config.toml
num_hidden_layers = 14
hidden_size = 64
num_attention_heads = 2
num_key_value_heads = 2
head_dim = 32
intermediate_size = 128
vocab_size = 8192
hidden_act = "swiglu"
norm = "rmsnorm"
norm_place = "pre"
norm_eps = 1e-05
positions = "rope"
rope_theta = 10000.0
rope_fraction = 1.0
qk_norm = false
attn_scale = 0.177
bias = "none"
tie_word_embeddings = false
parallel_block = false
init = "normal"
init_std_qkv = 0.0625
init_std_o = 0.0
init_std_up = 0.0625
init_std_down = 0.0
optimizer = "adam_variant"
learning_rate = 0.00246
lr_mult_up = 1.14
beta1 = 0.9
beta2 = 0.98
lr_head = 0.00593
warmup_steps = 282
schedule = "wsd"
decay_fraction = 0.936
decay_shape = "cos"
final_lr_fraction = 0.1
batch_tokens = 8192
max_seq_len = 1024
doc_mask = false
train_tokens = 92760000
max_steps = 11324
dataset = "wikipedia_en"
Each number is 200 + 20 x the weight over the matrix's rms, rounded and kept within 0 to 999. Layers, rows and columns count from 0.

# layer 5 attention query, 64x64, rms 0.166, rows 0-50, columns 0-63
181,215,194,201,195,222,214,247,187,197,189,208,213,205,203,174,198,193,229,184,205,192,249,225,209,191,193,186,198,188,190,207,191,195,196,193,205,192,213,194,189,195,224,221,199,185,179,190,200,208,179,184,225,196,203,221,201,235,200,209,222,221,197,205
202,210,172,186,197,207,172,188,206,187,197,199,214,212,222,225,194,191,212,190,208,201,194,205,171,195,154,177,198,189,235,214,234,203,224,204,177,195,193,206,217,207,224,189,197,180,186,192,235,165,182,212,180,180,202,181,206,182,226,218,203,198,213,200
185,150,199,192,198,205,228,206,204,205,206,218,208,202,211,199,169,190,230,217,180,208,198,195,223,190,223,233,202,211,177,194,154,183,165,197,245,200,204,203,193,183,181,198,216,198,212,214,167,193,224,176,204,214,186,194,213,179,196,198,184,201,173,182
231,216,191,209,224,201,212,177,206,199,199,178,209,217,204,199,204,187,139,217,190,189,196,172,172,259,200,192,203,210,228,179,191,211,204,184,213,219,171,154,195,181,185,236,210,195,227,200,190,224,201,214,200,192,181,223,191,228,207,173,213,181,211,199
206,229,193,181,191,200,203,234,205,199,230,210,206,173,194,206,236,227,212,176,242,170,218,231,192,194,181,209,178,217,217,196,204,197,244,212,186,166,206,220,212,211,250,191,187,205,183,183,197,216,179,226,233,183,181,206,208,208,190,254,175,194,217,211
195,222,215,190,213,206,180,224,213,193,214,186,223,205,212,197,198,205,197,140,243,203,211,180,213,180,200,150,182,150,176,219,228,231,191,208,216,205,220,152,211,197,221,195,175,229,170,214,197,168,208,206,198,206,236,206,190,206,228,203,177,230,179,206
191,206,181,211,194,224,198,212,212,182,188,192,183,226,225,198,184,203,205,243,227,192,203,193,191,190,184,142,217,202,218,201,227,194,159,151,188,233,179,197,189,196,223,227,218,182,200,196,214,190,205,218,232,201,203,180,236,217,229,163,240,202,208,181
226,188,179,194,185,200,185,219,200,201,189,192,197,145,190,215,189,157,186,229,206,222,176,194,207,177,239,202,216,181,197,223,168,221,201,169,184,225,199,211,251,205,173,199,199,209,205,193,198,207,172,197,177,208,213,203,215,177,250,203,242,233,182,194
201,165,162,210,198,223,189,185,200,205,220,206,161,177,240,227,179,185,164,255,182,194,189,199,209,187,238,196,252,212,208,207,217,177,181,159,193,190,196,238,187,206,178,202,217,189,223,201,233,214,213,199,201,218,236,197,244,185,219,192,235,171,185,209
209,178,225,195,195,211,224,211,226,192,219,193,196,206,175,196,180,204,235,184,221,200,194,177,165,166,208,185,200,164,210,197,183,200,173,213,242,229,212,180,201,210,195,188,185,229,195,198,172,201,214,196,201,217,187,206,174,220,186,211,248,218,214,198
184,218,187,192,257,165,198,193,210,180,179,179,224,266,157,185,178,204,203,174,174,233,180,201,178,231,194,195,171,167,227,161,166,251,207,207,207,216,162,175,224,202,248,218,161,207,196,168,194,176,174,204,212,181,153,202,140,203,165,178,211,271,243,202
180,202,190,184,197,167,201,194,209,206,211,216,212,183,173,178,215,217,241,172,206,166,193,223,210,172,199,248,185,217,193,205,195,219,192,233,198,218,226,245,214,207,179,159,217,221,202,246,209,207,218,164,183,203,181,170,167,199,231,206,182,194,202,180
181,199,233,191,190,192,199,204,223,182,215,180,199,167,205,150,226,198,215,180,232,147,200,199,204,177,211,208,215,243,191,219,225,205,218,211,215,186,220,209,221,211,219,160,183,203,205,202,205,206,224,170,174,174,193,200,189,197,228,232,202,190,209,193
212,211,204,169,220,206,155,176,183,212,217,190,236,220,193,174,179,143,203,225,190,215,220,212,215,237,183,196,190,211,202,205,244,216,220,149,182,213,188,174,217,153,240,233,185,199,177,168,176,164,167,202,195,182,190,213,219,198,204,219,208,155,222,221
177,200,162,205,230,174,182,180,214,192,145,229,200,230,186,210,148,218,218,218,147,216,183,204,189,205,225,206,185,207,222,195,191,215,187,191,211,213,212,217,143,204,202,218,187,198,186,206,191,199,196,217,185,218,212,215,194,197,177,179,181,214,216,197
190,200,176,189,233,180,193,188,211,190,200,201,184,200,177,177,201,216,220,194,181,184,165,187,174,184,193,224,198,190,250,195,186,197,205,218,203,232,191,256,219,213,187,159,193,212,206,224,210,213,221,168,176,194,194,179,174,204,226,201,207,201,229,198
160,187,208,204,195,182,207,186,181,178,209,207,200,196,197,186,219,199,207,192,195,212,214,214,198,190,200,196,220,200,208,226,195,201,202,203,212,195,206,208,197,187,200,197,189,202,188,190,205,213,194,204,215,193,185,197,208,195,211,216,219,222,206,205
172,206,194,222,193,209,180,178,208,187,216,208,192,233,205,221,209,206,228,199,231,227,209,187,229,212,190,182,166,205,210,201,204,197,190,172,198,192,217,185,201,217,203,226,209,188,197,210,203,191,215,189,175,183,209,212,218,190,206,235,183,231,182,207
218,191,225,204,210,192,235,195,199,216,191,188,222,184,178,196,193,181,157,218,166,197,184,189,193,232,228,226,185,178,197,192,158,201,190,168,230,214,182,176,182,220,191,225,217,200,222,203,181,225,197,190,208,217,170,240,202,179,211,191,199,179,208,201
189,216,241,205,203,224,204,229,203,175,195,171,210,200,190,178,203,211,220,181,246,184,204,216,195,213,192,202,160,181,223,210,208,217,195,193,191,187,174,213,173,219,228,208,182,219,177,217,187,196,197,227,180,212,167,229,212,216,179,215,180,215,230,181
163,193,157,210,216,179,196,188,199,226,213,249,184,206,212,227,179,211,204,204,172,230,170,187,227,174,203,210,185,189,192,192,233,194,198,221,190,211,250,238,179,227,193,185,194,169,208,214,238,188,241,195,201,222,220,164,196,191,196,192,177,202,198,181
195,175,199,223,175,197,223,208,184,198,185,219,185,167,218,217,214,165,212,186,240,227,196,184,221,141,223,230,187,174,168,203,200,210,171,172,184,213,190,189,202,216,165,215,186,207,206,214,222,156,215,184,192,229,231,197,214,168,228,191,209,211,160,193
188,172,187,212,207,239,181,204,177,200,159,201,210,178,211,202,178,172,180,224,196,215,208,193,226,222,242,195,203,210,193,242,210,211,200,170,183,180,247,170,192,192,174,213,195,197,186,195,191,221,190,156,147,239,209,182,224,180,219,190,210,190,168,217
194,234,193,194,185,164,168,200,197,213,178,182,225,185,194,209,232,237,183,195,210,215,217,218,212,214,199,229,179,247,178,193,201,214,225,206,175,150,207,193,187,185,209,190,194,217,182,193,211,208,187,210,161,213,192,190,183,180,193,176,161,205,189,187
189,230,205,168,236,184,181,201,213,194,214,178,230,206,180,179,202,205,188,191,187,189,193,228,183,230,179,209,192,235,207,185,190,242,238,212,195,158,222,204,226,212,235,174,181,219,188,179,182,204,162,185,177,179,176,223,176,208,186,202,190,222,236,199
181,181,175,180,169,196,208,200,147,204,217,245,198,160,206,235,182,162,148,189,201,231,193,183,210,172,229,216,205,161,157,185,171,189,142,187,201,194,239,200,194,227,179,199,193,207,200,180,216,198,221,186,208,235,224,212,210,204,209,205,225,188,159,223
213,182,225,203,184,239,197,191,167,216,211,172,189,191,218,202,215,171,190,206,225,200,211,182,192,196,223,194,201,184,177,214,225,165,156,181,221,243,185,177,199,174,179,213,184,184,195,179,223,170,234,172,187,218,201,187,238,182,239,191,217,156,169,213
184,208,180,188,209,181,197,201,183,189,190,226,209,207,189,237,178,199,155,210,186,225,197,213,193,245,196,177,188,207,198,174,189,199,188,195,211,160,210,180,167,212,232,232,199,173,190,186,198,207,177,225,210,207,201,238,201,204,171,196,212,186,207,224
184,219,166,205,193,182,185,182,213,187,205,196,203,194,201,237,178,236,169,192,227,212,169,186,201,214,205,217,217,225,194,177,200,183,212,203,179,169,213,203,193,217,232,186,171,195,186,218,220,249,192,236,191,233,180,193,201,189,203,177,197,207,219,224
221,210,198,206,180,204,200,211,177,229,232,211,190,182,190,229,232,197,194,189,219,242,211,201,180,168,193,199,165,146,177,193,183,189,170,221,184,206,177,197,242,211,164,228,187,204,202,192,193,172,197,216,217,201,232,173,196,192,193,211,213,190,176,210
212,204,246,201,183,196,177,203,168,210,201,187,228,208,187,224,205,165,201,220,198,211,235,211,215,223,196,205,162,210,166,196,227,201,211,160,178,220,163,166,180,157,209,242,175,206,179,180,195,159,189,215,184,202,183,186,207,178,216,194,189,176,196,219
179,215,168,226,214,197,215,188,251,223,173,228,204,222,216,222,152,248,225,199,185,228,180,207,217,200,214,195,192,190,215,204,199,200,196,203,189,199,235,214,172,207,166,201,209,207,178,250,197,214,213,228,185,201,227,202,197,192,172,180,171,221,208,167
220,189,181,212,205,192,209,188,224,204,225,202,195,190,214,202,189,224,185,191,225,177,183,189,192,164,196,186,234,201,202,229,199,201,205,247,182,210,217,204,188,241,176,188,164,194,176,184,224,196,219,213,224,209,199,153,185,190,211,201,214,242,198,164
194,199,227,186,193,206,163,215,182,213,186,151,214,193,225,195,201,198,170,214,235,179,202,196,233,227,201,211,211,207,162,198,231,178,165,166,205,195,210,145,177,175,214,232,223,247,188,185,165,197,220,158,199,168,239,180,217,194,213,196,203,170,189,189
204,156,181,221,212,190,251,203,220,170,178,192,185,228,168,198,194,205,237,183,160,186,169,181,231,197,207,195,182,192,207,185,181,200,204,183,227,231,193,206,200,232,210,231,188,191,208,213,182,193,178,237,206,208,194,212,175,230,217,233,218,235,232,197
204,150,188,208,213,206,248,175,202,173,181,200,195,238,163,195,176,214,227,185,160,186,154,182,207,195,195,200,196,207,219,186,167,197,235,172,218,239,184,209,202,254,213,249,198,181,222,218,164,190,174,240,215,194,190,225,160,253,216,226,229,246,230,186
188,209,178,206,192,180,187,218,215,232,193,194,194,168,219,212,233,195,202,190,223,194,221,178,229,201,195,205,192,196,193,205,217,214,175,192,194,196,217,176,186,182,191,182,184,236,176,191,218,187,218,182,204,216,224,192,229,165,211,157,176,168,175,216
193,236,202,204,189,209,157,202,189,227,212,202,204,177,225,197,202,194,178,215,232,188,232,215,188,209,204,196,216,195,198,197,208,194,193,197,190,173,218,204,179,168,192,158,221,216,187,188,217,208,218,169,196,198,221,187,230,168,193,183,210,148,194,186
198,225,182,199,194,170,185,225,194,245,191,204,207,187,221,206,225,182,180,191,226,206,224,210,210,199,200,198,198,178,208,203,192,216,204,217,188,184,213,198,202,181,198,171,203,210,191,216,230,204,219,219,215,217,212,193,230,162,195,181,190,171,182,204
170,177,192,213,176,187,219,212,185,238,187,213,201,181,243,212,187,201,176,203,221,189,218,204,227,200,200,199,226,202,174,208,188,189,179,198,222,187,224,190,204,210,200,199,217,187,190,169,202,211,200,192,225,219,239,223,208,172,201,222,184,182,183,182
165,263,216,195,203,233,182,201,192,190,218,194,186,209,170,193,183,185,193,244,173,207,229,231,167,209,189,188,184,183,250,193,199,214,189,203,198,179,166,230,215,182,221,188,242,173,189,179,220,212,221,187,194,206,213,175,238,203,165,183,196,212,215,182
192,210,196,195,212,206,196,192,191,197,208,208,196,195,201,201,193,182,180,239,174,205,185,216,182,184,190,206,208,211,218,196,197,186,206,195,200,191,224,214,200,226,209,212,238,200,190,178,215,212,202,203,193,214,209,201,211,188,202,210,188,222,233,187
217,171,183,202,234,173,236,169,229,192,164,206,181,251,165,202,182,242,220,173,174,202,139,194,145,184,151,168,175,175,232,177,126,237,240,226,208,216,165,178,219,250,228,225,144,208,216,187,220,186,128,233,208,162,166,205,125,221,171,180,230,244,252,209
186,185,201,200,201,208,190,213,189,166,189,194,208,194,186,191,193,211,215,214,196,199,180,227,198,210,182,213,210,222,206,205,208,196,219,190,188,182,190,240,218,211,190,176,210,201,213,196,189,197,203,170,195,194,180,206,205,201,198,224,196,192,205,190
165,183,231,198,174,217,223,212,176,212,227,191,212,205,204,182,161,196,210,209,207,184,199,189,234,184,212,202,209,224,199,200,213,170,174,187,209,214,207,212,203,189,189,197,220,200,203,229,189,200,214,148,220,205,202,225,219,187,228,230,221,185,169,168
188,199,190,210,196,184,214,207,211,198,215,228,187,193,204,231,187,184,231,193,189,202,188,157,220,194,175,188,201,208,168,196,244,192,169,195,215,236,208,197,202,186,191,217,186,236,176,221,192,171,207,205,186,212,227,189,183,152,229,186,187,206,192,219
202,186,197,198,198,198,219,228,215,207,198,215,190,198,196,191,190,198,183,203,199,191,213,204,206,177,218,179,229,200,179,208,202,158,202,191,195,216,209,205,216,193,188,171,222,191,196,212,207,159,244,231,209,214,203,216,211,173,208,223,187,233,206,227
200,211,196,201,215,199,199,199,197,252,177,184,221,217,220,162,197,178,199,185,201,246,216,205,217,172,200,180,188,194,214,180,181,216,188,229,175,198,187,180,205,205,181,194,238,198,223,240,232,182,190,215,202,192,203,243,207,186,220,171,200,181,206,191
220,220,252,253,199,201,171,242,222,213,201,193,181,182,212,181,211,242,205,189,236,201,231,192,216,199,223,177,183,173,181,237,209,208,169,207,168,209,144,202,208,179,170,207,197,205,182,194,240,163,223,164,168,182,209,176,190,155,199,181,153,214,178,181
169,216,185,171,185,187,166,197,196,195,205,199,215,174,231,227,171,172,165,212,225,169,214,225,175,218,166,193,222,232,196,212,196,182,215,182,205,167,237,213,185,209,198,225,210,220,204,183,201,239,199,188,214,197,205,200,208,197,201,222,232,187,183,192
191,187,208,202,211,203,216,215,203,214,199,158,227,191,191,172,215,209,206,197,221,187,205,184,234,212,225,194,212,202,194,211,213,196,169,187,200,189,219,167,192,195,207,198,187,223,185,184,197,177,206,172,195,173,221,189,215,192,210,189,203,198,189,204